config.yaml
n_head: 2
vocab_size: 935
bias: "none"
init: "normal"
init_std_qkv: 0.0631
init_std_o: 0.0
weight_decay: 0.12
lr_head: 0.00885
decay_fraction: 0.826
steps: 2236
Each number is 128 + 32 x the weight over its row's rms, rounded and kept within 0 to 255. Layers, rows and columns count from 0. The size above them is the row's rms in percent of the matrix's.

# layer 6 attention query, 128x96, rms 0.175, rows 47-63,111-127, columns 0-95
size [114 108 119 111 109 108 113 115  97 115 102 111 113 106 114  85 105  90 109  85 103 100 106  80  97 109 112 107  88  98 105  93 111 111]
[[142 157 119 121 104 146 164 157 122 144 106 163  95 143 146 133 106  86 190 147 158 132 116  84 130  92 130 128  75 144 138 130 162 121 121 124 109 103 131 139 123  73 122 128 170 132 127 170 247 102 104  82 132 115 138 170 135 200  85 110 118 119 127 197 110 143 117  81 149  84 199 101  77 149 130 129 109 142 140 149 118 151  57  93 142 103 157 134 173 132 202 141  82 165 121 111]
 [ 92 121 103 210  92 107 151  91  95 150 115 102 122 173 132 114  84 158  83 124  83 109 114 139 100 182 157 172 164 145 117 159 136 142 133 150  98 102 118 146 156 145 118 122 143 120 124 160 147 183 131 118 122  97 207  72 137 119 139  98 117  76  95 148 159 131  77 110  89 113 123 132 151  79 154 113 146 166  61 134 119 155  41 124  84 122  45 154 127 184 103 108 165 147 136 137]
 [140  80 109  98  82 155 144 191 108 133 102 136 111 157 184 107  84 125 145 126 105 126  83 104 166 156 121 119 120 116 118 135 120  77 164 104 109 135 133 156 182 166 100 153 102 150  89 186  82 162  50 138 131 148 125 155 133 161  88 127 125  91  85 105  86 169 110 144 102 135 159 173 194  87 107 127  86  54 157 130 176  90 124 115 122 107 126 153 145 109 200 105  83 150 144 178]
 [170 122 109  88 134 165 146 108 172 151  88 135 153 107 121  99  86 107 140 147 121 128  46 134 128 128 143 156 138  97 148 119 134 115 165 101  92 128 134 135 132  81  82 118 192 128 132 119  69 159 110 145 183 134 114 159 187 163  95  79  94 153 148 114 137  91 121 149  49  88 131 164 180 113 185 153 103 141 137  89 122 115 112 190 101 150 107 114  99 173  80 127 158 137 222 153]
 [160 131 134 172 139 167 143  95  71 150 152 188 171 101 160 112 134 115 158  76 103 167 147 117  75 108 119  75 120 130 105 166 129 156  53  93 120 136  82 130 104 143 114 107 172 152 144 144 143  98  97  84  64  75  84 151 155  99 163 133 101 175 133 125 117 103  90  60 108 101 118  65 201 134 112  45 103  74 115 112 128 121 108 116 119 113 114 120 102 110 142 102 137 139 145 108]
 [100 114 140 122   2 143 135  87 108  86 137  86 136 137 143 158 146 204 116  94 149  74 161 105 147 100 102 153 136 118 155 105 143 129 173 110  75 125 112 131  71 122  85 120 145 100 147 123 107 114 180 121 114 145 104 136  66 133 153 123 124 143 107 190 110 114 100 132  95 117 109 125 122 116 153 109  74  99 148 120 177 172 173 127 131 114 121 161 132 131  86 163  28 130  74 120]
 [165 102 101 117 163 191 110 136 115 120  83  90 142  84 153 117 157 126  75 153 132  88  99 100 174 118 142  92 128 190  94 137  86  52 149 110 132 160 123 138 141 153  88 102 150 135  71 102 122 164  94 164 121 150 152 121 125 144 192 146 112 199  80 144 151 133 156 130 152 162 166 149 148  68 158 142 146 165 143  86  81 160 158  96  89 164 166 143  61 136 179 129 153 128  96 111]
 [ 71 101 142 132 173 172 188  93 137 130 223 101 120 121 110 193 150 161 159  80  84  97  92 183 122 126 100 110 145 123  91 157 136 150  96  99 101  93 140  58 156 110 141  91 188 127 102  98 117 104 114 143 143 120 100 152 156 101 114 164 176 127 164 124  88 157 175  81 135 104 145 144 110  91 157 126  85  84 149 154 164 136  67 132 111 110 119 111 102 154 109 161 133 162 102 175]
 [157 133 163 162 194 169 120 156  31  94 175 126 167 165 115 108  95 140  79  73 119 133 132 137  86 118 153 104 114 132 129 120 169  41 143 169 117 100 108 119 136  95 109 139  82 125 102 117 180 169 129  61  89 168 164  62 162 137 123 111 190 115 142 100 155 134  98 145 150 130 165 134 118 168 149 125 171  82 117 150 139 111  89 149 132 112 111  83 136 165  94 133 121 110 171 112]
 [165 121 121  51 103 138 140 120 114 146 133 119 137 145 112 155  68 154 175 142 126 111 168 110 149 158 200 210 107 130  90 158 111 186 177 109 128 142  95 110 171 142 148 101  99 106  90 169 207 144 233 112 106 115 137 169 135 122 165 100 112 136 103 112 116 139 131  98 116 119  70 173 127 147 122 108  82 141 144 159 115 142 175  92 152 104 139 152 105 144  82  94 105 142  86 141]
 [100 140 129 158 108 165 126 132 126 127 130 132 117 163 101 190 161 167 140 184  49  85 108 155 176  95 112 176 170 101 135 124  62 157 128 107 109 101 198 154 198 143 118 119 123 121 104  75 134 168 162 144 111 157  80 100 149 152 168  85 109 142  72 114 156 140 112 181 120 110 140  83 147 126  97 154 108 133 103  79 137 133 154 117 181 179 138  52 101 123 129 111 180 127 135 155]
 [139 190 137 161 144  71 115  71 109 135  99  80  84 134 164 143 150  92 124 139 162 212 142 151 145 122 110 200 143 148 138 103  97 118 133 194 170  68 140 192 121 117 159 104 140  84  89 151 167 117  66 193 109 158 123 162 100 177 109 100 113 159  91 154  98 126 109 138 113 137  89 131 162 138 119 182 107 105  67 122 111 153 125 110  90 159 124 142 112 127 119 175  99 122  99 130]
 [123 173 175 135 113 106  99 100 113 152 155 108 149 136 114 102 137 167 152 173 155 138 123 158  79  97 113 149 130 129 142 216 144 143 157 114  92 136  83  70 180  94 136 119 154 112 130 120 130 152 102  77 137 124 146 122 116 184 127 178 129 119 153 129 163 143  55 164 130 117  68 156 131 127 166 163  78  76 111 141 114  62 143 146  88 153 119 137 110  41 101  73 105  74 149  80]
 [128 109 108 114 162 126 197  98 138 162 111 102 137 127 134  85   5 151 122 141 178 105 169 138  78 126 152 162 148 144 176 124 117 140 132 181 117 116 142 113 147 146 170 175 130 135  86 135 112  86 161 127 107  70  94 145 142  90 101 165 206 159 141 144  93 168 132 153 117 115 179 147 112 122 149 125 120  95 211 135  85 158  85  81 157 132 127  69 138 105 145 122 136 116 152 117]
 [105 101 151 104 127 172 158 138  71 135 131  68 161 118 112  96  99  67 140 131 127 125 125 134 222 137 155  97 171 116 147 132  52 103 128  94 163  94 134 104 166 149 148 105 152 186 128 140 127 163 148 114 131 142 100 156 164 102 145 103 135  73 133 162  95  77  92  84 140 145 198 132  49 155 129  61 134  82 125 152 140 122 180 108 151 136 121 148 147  89 154 181 145 155 151 127]
 [122  80 155 172 114  87 106  92 131 107 133 155 106 105  57 185 143 125 167 112 138 102 105 130 135 193 183 183 177 125 118 119 122 135 156 134  70 164 118 120  67 135 189 110 104 124 211 132  83 154 154 169 111 128 147 186 175 141  86  91 136 101 149 105 166 127 156 106 129 126 136 120  90  66 152 104 159  82 139 127 130 125 104 107 158 114 115 163 129  89  90 139 193 123 102 166]
 [111 107 100 157  90 133 112 130  72 158 116  74  91  89 100 182 129 116 105  37  91 161 108 153  93 131 128 166 210 169  91 108 166 110 122 144 195 133 145 134 164 125 184 146  75 185 132 143 134 107 100 133  96  89 153 121 119  89 133 147  86 127 114 160 130 115 110 110 114 134 112 140 155  60 112 120 114 144 107 188 160 128 125  98  74 145 158 101 157 184 178 146 104 123 109 171]
 [156  78 209 147 132 121 147 148 146 173  87  98 121  95  61 143  69 131 153 156 118 171 147 149 151 141  99 126 158 109 170 122 108  69  99 115 119  99 182 193 117 139  73 148 110  89 122 139 178 142 101  84  76 154 124 123 101 138 125 179 191 127 111  90 113  60 141  96 116 132 135  79 105 131 112 110 112 167 167 119 140 140 118 144  54 136  91 141 138 117  98 136  77  93 145  93]
 [ 52 191 149  85 156 142 186 126 129 143 118 125  95 151 175 144 140 119 134 138 136 148 204 106  34 140 160 135 137 122 117 182 158 154 100 120  97  76 138 124  80 114 114 209 113 134 111 129  91  86 107 114 139 150 141 183 167 106 111 143 132 134 141 164 118 106 154 121  99 172 133 169 135 168 169 123 150  92 126  98 152 159 138 142 124 100 149 104 162 147 131 142  18 122 123 148]
 [111 180  58 158 124 151 140 146 135 134 103 116  93 149 168 106 104 145 104 166  95 113 144 155 132 111 155 138  90  94  68 133 123 133 109 109 160 150 109 111 107 126  67 105 157 130 102  83 102  93 193  72  78 179 106 152 122 175  95 117 147  63 116 142 185  80 100  69 182  89  86  90 158 116  83 144 106 136 130 105 174 131 140 147 134 200 154 124 173 145 155 150 159 129 159 155]
 [169 165 123 155 130 118  80 106 141 113 137  93 143  96 152 164 140 122 135 112 182  81 106 106 128 193  99  81 128 140 138 143 158  56 109 145 136 149  74 144 131  86 129 102 120  69  77 132 171 138 108 170 217 125 159 101 182 111 162 181 122 192 152  86 100 146 178 141  96 130 120 128 172  61 158 131 151 113 135 136 142 113 132 155  65 176 120 112 143 146  74 122 160 120 121 100]
 [128 177 173 137 138 128  93 173 121 133 159  42 145 144  85 138 152 140  81 123 156  83 175 134 124 110 174 154 129 150 101 110 114 110 133 110  67 102 141 108 168 125 180 132 100  99 124  82  92 197 147  85 117 139 191 115 135 129 119 134  78 135 154  98 178 100 184 146 188 149 175 130 109 144 187 136 163 129 101 104 159 111  94 134  66 152 103  98 117 189 115  84 155 118 108 154]
 [134 148 143 134 145 137  94 115 131 154  71  80  74 107 100 116 123 172 174 160 130 111 161 100 106 129 181 107 110 125 177 134 132  74 193 241 108  99  93 142 153  57  89 100 141 106 137 158 180 131 113 139 123 108 131  99 118  94 162 138 125  82 121 172 141  91 127 157 111 152 108  69 141 164 133 138  95  99 193 174 129 108 196 145  77 139 108 110 126 151 113 135 106 145 143 156]
 [ 77 119 176 108 137 136 117  78 152 115 135 140 143 112 171 160 156 106  84  80 130 142  86 152 160 139 127  62 120 124 183 125 148 166 134  93 100 128 132 141  76 125 138 157 137 138  93 136 147 102  70 177 100  96 172 140 166 139 150 136 116 113 156 145 115 122 151 127 178 182 118 114  87 205  66 114 136 109 142 165  75 177 142 101  67 181 133 138 149 156  87  68  49 108 117 128]
 [177 167 178 153 131 114 153 156  89 154 126 160 122  96  49 171  58 168 172 131 103 153 160 147  90 114  77  88 133 173  69 140 102 102 114 128 165 147 134 113 103 144 131 129 117 166  69 134 132 119 108  75 168 144 145 178 182 132 115 154 147 109 129 178 119 117  89 122 100  98  98  64 123  86  84 146 146 142 140 141 162 133  79 118 130 174 139 134 140 114 147 167  90  83 188 165]
 [101 135 143 159 162 129 150 150 106 127  61 101 115 163  46  96 136 143 124 102  96  85 130  86 133 117 151 141 111  90 160 114 170 162 159 134 111 203 148 143 110  83 123 158 171  76  97 118 169 136 165 169  99  67 104 141 120  97 147 116  87  87 136 134 120 132 144  94 103  83  44 170  78 171  93 103 111 125 150 157 185 106 111 124 113 132  94 120 140  86  84 167 157  75 131 129]
 [144 143 166  81 110 132 133 171  47 129 147 155 128 113 112 106  90 129 139 157 189 131 165 160 133  84 143  72 119 143 148 203  90  91 122 110 170 147 137 134 123 110 195  81 190 109 151 110 121 145 167 131 122  70 122 146  71 142 106 149  83 112 103 140 141 153 134  52 153 140 135 148 111 132 107 137 153  82  58 156  98 117 167 107 157 135  75 115 188 126 161 176 147  94 138 112]
 [139 120 124 127 177 162  84 115 124  91 128  87 138 170  92  98 111 150 145 129 135 190 104  97 126 126  76 156 108 182 121  75 103 143 175  74 103 146 176  61 158 125 138 177 160 142  82 171 166  90 129 130  79  93  67 191 126 131 120 146 123 108 189  62 118 104  79 104  73 134 139 134 112 151 164 197 191 125 146 111 146 132 114  92 145  97 118 111 131 150 126 100 109 137 130 114]
 [113 182 136 138 151 126 168  58 115 152 168 116 123 138 142 151  90  56 161 145  89 114 163 146 135  66 172  81 140 169  71 130  74 134 101 111 171 113 161 128  82 101 131 158 121  86  89  40 186 111 125 137  97 129 186 142  99 105 124 141 127 159 118 128 144 122 129 165  84 132 132 155 181 130 102 113  49 140 122 136 144 163 145 153 176 172 117 127 161 140 130 148  93 107  75 128]
 [134 122  82 239 153 137  83 120 161 133  87 174 193 139 129 152 109 148  95 133 153 140 107 134 138 148 169 155 146 152 152  94 143 101 186 158 155 131  72 136 104 115 155  12 105 136 175 116 105 113 141 136 113 150 167 109 120 191 144  90 130 127 147 112 118 106 117 112 141 116 151 126 186 154 150 143  70 172 176 145  98 165 121 107 117 160 142 129 156 177 133 122 110 103 103 173]
 [124 173 112 183 135 121 167  88 145  66 128  27 118 142 170 175  61 163 184 108 113 154 112 179 146 132  50 144 129 151 165 109 167 165 140  90 117 147 143 123 180 143 128 113  86 131 138 122 164  83  72 133  87 145 141 127 127 152 158 122 162  95 108 163 147 103 117 122  93 136  76 152 141 154 162 136  88 139  84 116 107 139 171 122 108 120 129 147 115 127 126 131  47 166 172 130]
 [185 100 139  70 138 129 145 120 132 148 137 142 151 176  96 109 159 144 112 165 183  86 103 106 148 128 219  90 102 129 124 141  39  92 138  76 150 151 130 106  57 149 129 128  66  51  91 157 138 127 141 118 127 176 167 168  95  77  97 127 117 119 103 122 176  97 148 150 151 141 108 133  88 109 111  62 130 131 111 120 149 150 113 113 213 134 145 126 116 115  92 146 129 127 113 141]
 [101 176 129 172 170 135  92  34 183  70  76  76 131  95 115 105 137 121  65 140 183  88 171 137 132 101 134 156 121 178 108 115 154 180 134 131 106 123 153 194 127 144  65 125 198 100 148 129 132  71 147 158 157 145 102 106 162 101 119 167 136 127 107 118 156 125 159 135 198 168  93 166 156 158 119 138 148 131 100 140  85 150 138 105 110 128 114 113 146 109 154 145 131  89 156 144]
 [ 88 141  98 184 121  89  75 106 152 105 110 142 172 133  78  89 137 132 111 127 119 116 125  84 179 133  91  89 130 112 150  41 160 148  96 163 127 151 117 109 110 105 200  33  28  96 104 137 111 116 113 158 115 116 135 111 140 155 131 141 171 108 159 108 114 170 139 125 137  53 168 127 143 104 107 172 119 117 147 143 108 152 176 112 112  95 130 103 120 130 105 172  80 114 146  98]]
# layer 6 attention key, 64x96, rms 0.163, rows 47-63, columns 0-95
size [105 109 106 108  98 111  97 105 103 104 108 100 106  99 102  99 102]
[[127 129 150 137 155 142 131 137 145  97 152 134  92 141 135 145 100 160 156 182 142  98 134 170  80 115 123 126 114 108  69 135 135 151 120 104  77 110 124 193 130 128 156  62 120 149  75  73 114  74 103 121 156  69 130 138 141 129 154 108  88 139 121  60  77 130 172  73 126  95 118 196 119 181 125 117 121  87 142 152 168 123  63 112  68  96  70 157 180 139 132 136  58 131 120 148]
 [147  93 118 120  50 136 106 127 127 130  78 133  88 156 163 114 165 113 117 203 147  84 113 183 128 135 129 120 150  61 109 141 120  40 164 108 149 130 137 152  73 123 123 103 170 163 121 129  76 163 105 170 123 148 100 129 141 178  86 125 123 117 131 198 163 164 145 168 119 169 128 165 160 108 169 132 124 165 217 114 148 125 153 157 131  96 103 132  85  91  82 102 110 121 126 156]
 [142 111 134  88 166 163 116 124  95 154 139 113 131 181 167 119  93 137 188 130  96 103 135 124  88 223  79  73 185 146 178 149 151 142  87 106 145 134 114 129 166 163 117  89 120  77 121 151 107  86 104 207 116 102 141 119 171 141  99 135 115  94 168 129 127 135 112  51 105 124 115 110 145 156 165 173 131 140 157 144 114 131 120  82  59 125 149 117  73 105 104 126 123 126 169 194]
 [146 175 102 135 120  70 130  91 130 169  68 126 127 135 122 108 150 107  87  74 156 132 136  91  94 154  97 153 103  81 151 140 144 140 150 125 156 133  77  89 146  95 156  63  87 151 149  84 145 137 146  55 162 156 115 104 115 129 113 153 198 102 170 162 103 115 135 179 110  62 137 115 155 151  87 113  81 133 143 111 115 164 148  47 112 141 172 154 158  83 155  87 155 174 132  97]
 [104 222 115 137 152  98 152 166 140 102 114 129 133 150 165  54 152  84 181 108 174 137 144 167 120 141 148 122 134 131  59 152 134 114 124 188  90 109 148  79 112 100 146  96  98 138 148 122 138  96 139 180 144 114 144 130 121 170 137  82 120 165  96  96  99 160  78 138 136 102 105 112 170 164  59 171 135 140 110 154  57 170 138 128 170 114 133 134 182 126 155 133 107 183 101 182]
 [115 121  72 154 121 208 120  77 171 146 113  88 132 128 194 155  96 105 150 126 166  87 132 152  94 123 107 104 101 163 102 146 137 116 154 135 139 136 152 117 135 139 124 189 134 143 160 163  80 115  79  68 103 124 141 118 132 147 117 151 135 124 133 101 139  90 203 111 204  84 104 123 199 135 122  95 169  93 124 169 107 142 115  87  65 138 100 145 160 137  90 129 121 164 151  45]
 [130 147 117 125 144  94 158 147 107 142 149 132  62  76 153 135 117 128 137  58  78  98 108 157 154 175 146 140 144  81 151  63 103 101 120 145 117 149 151 130 153 137 152 176 129 163 193  63  69 179 126  98  94 131 128  94 191  80  92 166 134 154 126 122  96 137 152 128 181 148  94 115 141 136 162 141  63 118 125 149 151 139 116 115  72 137 223 111 139 124 130 126  79 102  92 111]
 [170  87 150 106 178 104 151  75 113 127 111 179 120 143 107 168  98 148 159 155 146  66 102 142 109 140 130 163 118 177 124 122  96  65 183 183 120 168  97 148 154 136  80 135 142 138  49 169 149 118 101 143 186 107 159  85  70 158 107 101 163 134 144  90 108 149 175 119 155  98 160 139  78 123 123  91 131 154 130 174  72  83 160 114 158 152 154 125 148 106  89 165 102  93 135 155]
 [132 120 143 161 139  84 161 122  94 106 147  58 104 102  96 100 141 150  71 112 156 119  75 103 100 160 136  97 177  99  95 116  77 123  84 130 111 142  92  76  94  74  50  98 154 158 143 126 128  76 110  89 130  67 137 149  90 114 114 117 173 138 105 119 106  90 133 151 118 136  83 118 140 179 191 151 105  81 108 111 126 162 110 107 122  69 106 125  98 155  81 171 128 132  94  61]
 [144 155 176 163 174 187 139 154 172 103 163  93 126 120 178 111 123  85 166 179 145 111  85 128 101 106  98  65 117 187 160  89 133  80 119  85 105 186 140 145 142 116 146 118  89 131 150 146 192 111  99  78 102 117  88 105 109 119  66 173 161 159 133 163 141 144 111  95 145 149 152 166 154 140 126  88 116 155 134 129 204 140 140 104 133 155  99  67  98 154 169 148 106 103 158 167]
 [176 133 151  87 156 131 141 152  65 123  57 124 124 142 117 114  81 138 163 113  32 145  94 131 156  91 104 123 132 154  95 101 137 111 141 141 136 117 148 122 135 151 116 110 105 108 136  76 127  88 113 106  90 157 195 125 125 107  82 104 118 127 186 142  95 142  89  77  62 172 126 104 148  80 113 131 171 138 134 141 167  72  73 161 187 118 103  95 112 138  74 157 115  98 109  63]
 [ 51 104 179  74 166 137 118  94 133 148 104 122 153 125 133 150 118 127 180 166 101 120 153 111 126 104 122 112 143 135 145 128  95  79 128 190 126 131 131 184 165 148 120 113 120 137 122 112 173 176 210 105 147 119 109 174 161 155 136 146 110 114 124 158 110 116 140 104 114 188  91 149 195  92 177  78  81 175  90 160 126 172 174 117  59 150 120 166 161 152  94  91  86 140 166 116]
 [120 115 142 134  99 102 163  61 101 109 105 115 165  87 159 134 122  83  96 100 167 148 151  74 112 134 130 172 110 172 167 133 161 197 148 135 122  43 102 118 103 165  92  89 165  83 145 104  97 134 111 126 103 128  84 152 119 128  63 192 124 120 110 144 170 102  92 147 160 179  85  91 133 125 155 142 133 192 103 112  99 124 115 113 117 112 126 156 165  84 136 131 128  80 213 112]
 [125 143  78 176 128 115 144 135 173 185 160 134 105 110  91 153  80 164  76 141 138 114 119 154 127 144  46 154 120  83  94 149  95  80 146 100 146  92 111 220 129 138 117 110 105 121  93 117 118  94 147 171 134 162 179  91 144 108 135 124 103 149 129 165 215 163  83 108  89  69  83 135  91 128 128 128 179 142 140  81  85 131 160 134  83  83 119 139 149 145  80 146 124 126 126 113]
 [114 166  66 108 225 142  66 115 107 113 196 173 136 177 130 186  78 136 174 139 129 109 110 183 160  90 114 101 137 132 124 125 130  82 114 125 133 134 120 131 144 124 124  83 128 185 151 134 150  90 163 114 127 179 109 139 115 137 138 122 139 143 125 124  91 156 120  93 103 157 144  97  94 202 175 123 172  38 120 107 140 118 136 146 154 103  93 150 112  74 115 160 110 180 159 111]
 [120 125  84 137 125 153 156 129  75 176  75 107 146  90 157 125 135 114 120 160 147 175  90 138 127 139 112 134 175  39 129 168 118 170 180  72 171 124  58  75 165  86 154 158 134 134 165 191 138 121 138 130 170 118  95 103 143 166 137 110 151 171 136 127 116 125 111 130 142 110 175  76 126 113 157  44 101 156 113 100 139 112 191 143 152 109 117 123 105 132 138 187 146 112 176  95]
 [140  98 150 131 122 155 149 114 131 128 181 169 117 156 150  87 161 105 158  83 160 157 147 111 125 156 101 160 139 140 140 100  95 145 169  84 127 126  94 182 118  82 121 185 106 165 104 134 107 110 164 169 100 133 162 106 104 164 194 113 143  57 175  70 167  76  86 140 146 156 127  86 151 192 174 143 103 153 165 142  98 195 163 162 131  56 128 102 144 154 132 131  96 129 171 107]]
# layer 6 attention value, 64x96, rms 0.167, rows 0-6, columns 0-95
size [108  96  95 108 104  99  85]
[[108 155 164 150  99 170 127  96  96  73 131  97 117 169  99 123 134 140 153 121 159 139 146 100 101 152 132 105  90 120 118 144 180 153 160 238  71 111 167 152 191 132 147 112 134  71 138 174  77 134 140 126 129  68 143 136  55 147 105 144  90 113 126 174 142 103 100 127 104 175 155 155 138 179 111 198 128 133  96 114  99 168 110 137 101 123 154  78 143 136 102  90 139 108  69 136]
 [119 152 157 100 140 111 106 124  97 189 125 161 137 106  96  73 131 118  89 132 101 127 170 193 149 120 150 216 158  84  92 157 203 190 127 182 105 108 151 118 113 132 140 107  79 131 115 131 140 163 136  78 134 113  94 116 196  98 177  80 151  89 151 173 162 141 116  67 121  85 126 149 103 115 109 122 124  54 124 122 115 154 120 119 107 174 103  98 168 128  93 109  95 157 129 113]
 [119 117 142  51 134 184 120 102 138 147 128 121 164  95 136 125 153  67  96 108 160 145 135 130  75 141 103  93 141 111 121 135 132 115 188 100  72 120 135 175  53 156  95 150 102 165 121 120 107  83  84 121  86 102 110 114 128 142 153 170 112 139 115  92 163 114 131 181 139 115 208  68  56 136 125 171 143  86 136  87 139 148 106 123 177 173 104 156 153 125 141  93 174 152 128 188]
 [153 111 184 152 122 131  96 145  93 125  99 112 127  58 130 159 146 108 153 115  97 180 176 179 109 132 131 146 122 140 145  71 142 145  87 153  95 131 119 161  89 139  67 117 147 202 174 151 183 122 106 141 114 138 111 151  79 128  70 130 167  65 176  90 125 131  92 166 109 142 144 102 148 141 115 148 119 143 129 122 235 107 132 129 149  73 160 102 164  60 144 125 133  87 128 120]
 [172 152 140 103 147 139  57 140 182 171  96  79 187 139 137 160 165 119 172 151  87 120 160  59  76 129 103 110  95 144 173 155 123 134  90 107 123 100 169 158 112 135 109 180 120 116 152 135  97 119 167 119 104 189 152 101  94 165  86  80 123 166 113 131  89 195 188 166 122  73 147 170  83 184 144  92 114 149 117 132 139  92 130 155 118 114 153 115 142 155 164 118 102 119 151 108]
 [ 82 196 105  99 127 163 133 151 101  85 168 120  94 100  85 125 157 162 126  94  97 133 121  88 136  64  31 143 155  91 143 187 157  75 138 108 122 151 131 142 110 102 156 127 185 139 130 131 141 164 108 165 134 149 152 119 136 116 100 104 165 129 128 124 145 112 142 149  53  96 116 181 148 149 130 217 173 100  99 116 162 183  92 145 116 126  79 104 111  99 164 166 122 102 107 123]
 [110 133  72  96 111  64 109  90 157 106 117 127  94 118 133 125 150 126 140  90 129 124 197 137 160  83  96 164 131 157 181 137 139 111 131 134 126 143 132  89  71 158 142  69 119 138  92 144 179 140 150 151 146 175 126 140  81 168 180  95 120  79 121 136 220 139 145 169  97 145  79  66 133  62 105 112 151 143  99 178 174 143  98 121 157 110 110 147 149  70 114  92 149  91 113 151]]
# layer 6 attention output (transposed), 128x96, rms 0.161, rows 0-6,64-70, columns 0-95
size [106 105 105 110  96 102  89  97  96  89 102  93  95  93]
[[161 133 189 141 136 104 140 147 163 152 148 132 167 125 167 153 178 129 157  61 158  65 124  96 138 102 181 120 173 137 162 109 142 161 132 136  75 107 138 151  91 130 177 175 122 122  77 157  83 124 122  79 152 113 156 159 150 188 201 103 140 129 170 139 147  38 170 155  87 102 152 149 137 137 126 106  86 116 100 117 142 129 111 156 154  74 149  70 139  94 119 174 149 102 116 136]
 [154 144  94 159 119 128 138 147 154  88 129 159  93 124 166 180  99 182 158 120 137 104 106 146 132 104 156 116 119 105 153 158 195 127 100  98 102  86  13 130  84 136 171 108 151 103  74 121 132 110 120 120  93 106  79 111  94  88  93 120 122 115 112  80 124  95 123 161 161 108  85 151 192 144  87  67 192 173 176 181 132 145 130 128 178 144 131  85 108 153 121 121 106 104 119 135]
 [ 60 166 125 199  99 168 147 150 141  91 126 135 131 174 158  75 125 190 115 176 117 140  90 109 138 125  91  90 134 125 140 145 152 159 110 157 169  92 107 118 140 176  97 160 137 145  86 106 126 157 153 102 154 110 137 163 131 122 144 123 163 101 160 181 138 152 205 141  84  63 144 151 165 103 127 150 105 181 102 139 170  89 173 216 102 122  97 114  90 103 122 112  87 125 110  91]
 [144 121 167 109 123 145 112 112  62 103 144 120 129 134 139 108 109 132  62 148 114  86 143 112  86 163  77 182  97 188  81 184 188 139 101 164 103 133  66 106 153 112 142 177 189  73  97 154 123 141 143 108  91 112 141  87 161 161 158 136 120 127  97  89 152  98 128  84  66 196 117 134 114  97  99 102 129 124 121 146 172  85 108 159 103 151 121 167 165 141 125  76  88 111 167 111]
 [ 69  42 194 152  95 213 162 145 157 145 145  97 181 121 161 108 131 153 111 114 128 160 111 110 133 123 148 108 125 157  99 132 126  70 110 167  80 168 144 155 141 107 145  83 101 121 158  77 121  92 163 115 148 184 166 134 172 146 175 130 154  98 141  78  84 113 125  99 107 172 103  34  99 106 119 164 110 127 115 145 139 125 108 108 121 115 134 161  84 115 137 136  99 160  91 156]
 [132 151 148 143 106 145 154  98 141 109  79  81 168 104 107 165 109 102  94  86 111 136 124 131 161 131 141 151 183  98 148 148  68 165 135 133 135 148 140 117  84 157  98 148 104 136 113 148 120 123 133  97 186 153 120 105 149 135 166 198 100  85 138 110 119  70 113 119 122 130  94 165  80 125 175 102 165 198  46 158 164 143 142 175 150 150 187 124 116 167 163 198 184 175 156 154]
 [151  90 123 187 117  90 120 172 101 187 147  87 149 103 158 176  82 192  92 119  90 124  99 128 138 165 121 163 124  96 146 133 142 110 154 119 157 110 102 151 111 155  79 158  52 170 125 164 154 114 168  99  66 128 129  77 141 125 121 127 136 139 113 142 172  60 109 171  78 186 133 137 134 116 145 118 141 129 106 146 141 230  80 116 120 127 150 129 106 194 133 127 147 140 152  89]
 [109 156  67 124 167 138 186 161 171 121 133 123 161  77 157 122 116 116 171 104 120 141 102 126 126 136  81 121 146  70 113 154 113 112  93 152  99 135 132 135  98 183 136 172 136 133 147  92 143 169  96 120 165 127  66 158 152 109  48 163 107 147 113 139 121 142 117  99 184 115  62 102  80 142 175 177 135 189 181 137 108 123 102 120  80 138 141 172  59 141 167  76 103 155 110 159]
 [149  90 104 151 108 134 161 139 100 154 129 120 163 109  96 104 209  68 134 195 113 118  65  93  96 125 133 118  89 196  94 164 138 114 134 133 172 159 164 163 145  97  95 127 137  68 162 134 104 150 182 102 132 135 164 131  60 138 175 160 149 153 181 153 181 177 156 146 207 135 166 112 104  94 108 123 109 142 116 143  98 108 125 138 139 142  90 142 129  88 181 132 148  93 146 141]
 [173 131 124  78 145 125 120 144 102 185 147 121 159 139  82 122  95 123 206 140 118 147 119 142 124 119 144 101 182 176 143 123 127  73  44  65 137 130 134 133 116 104  98 134 150 147 160 135 112 137 114 118 116 147 134 132 117 178 164  81  67 122  59  98 142  75  74 158 186  95 108 116  98 129 118 148 146  43 118 172 124 150 147 136  88 110 102  98  99 146 135 130  92 136 209 112]
 [126 102 182 113 140 195 138 110 120 197 136 162 101 127 142 173 135 158 193  87 120 120 104 152 207 136 124 105 154  83 142  83  96 125 149 128 124  96 187 137 120 159 154  96  85 178 177 146 124 109 127 155  78 145 109 175 161 169 127 129 122 144 147 115  94 167 124 117 156 157 115 135 127 140 103 170 166  98 138 133  74 153 133  63 140  80 132  96  75 166 121 200  74 116 109 157]
 [192 193 114 128 105 189 140  92 166 175 152 133 112 127 139 165 133 141 118 126  87 117  99  89 144 145  85 146 140  88 140 114 114 202 137  97 154 122 149 165 174 147 120 162 166 110 100 153  95 177 104 145 158 121  85 138 134 178 114 142 137 146 139 116 120  59  69 161 157  96  69 139 146  98  43 154  87 141 117 117 118 168 144 135 101 137 134 163 115 153 143 170 150 118 177  50]
 [155  84 126  92 161  95 105 118 135 194 143  94  89 133 127  99 118 103 164 123 138 116 180 118  83 128 146  94 156 137  95 134 120 105 149 172  85 150 141 151 160 122 180 125 130  85 168 171  76  82 131 177  75 182  85 141 108 150 170 106 119 164 155 122 130 185  92  64 170 136 133 115 169 153  90 114  80  97 186 106  85  92 112  79  95 101  92 156 157 152 132  94  84 112 154 109]
 [105 132 163 133 121 155 170 121 126 103  89 115 124 104 129 125  98 152 178 142 133 136 189 142 140  78 101 115 132 124  95 112 177 128  76 106 109  78 149 116 190 123 162  70 160  64  98 125 134 122 158 117 105 134 166 183 129  58 136 118 114 100 141 159 132 176  95 103 162 101 169 145 104  84 116 124 103  30 144 101 133  94 135 171  89 139 179 140 169 114 114 199 112  75  92 156]]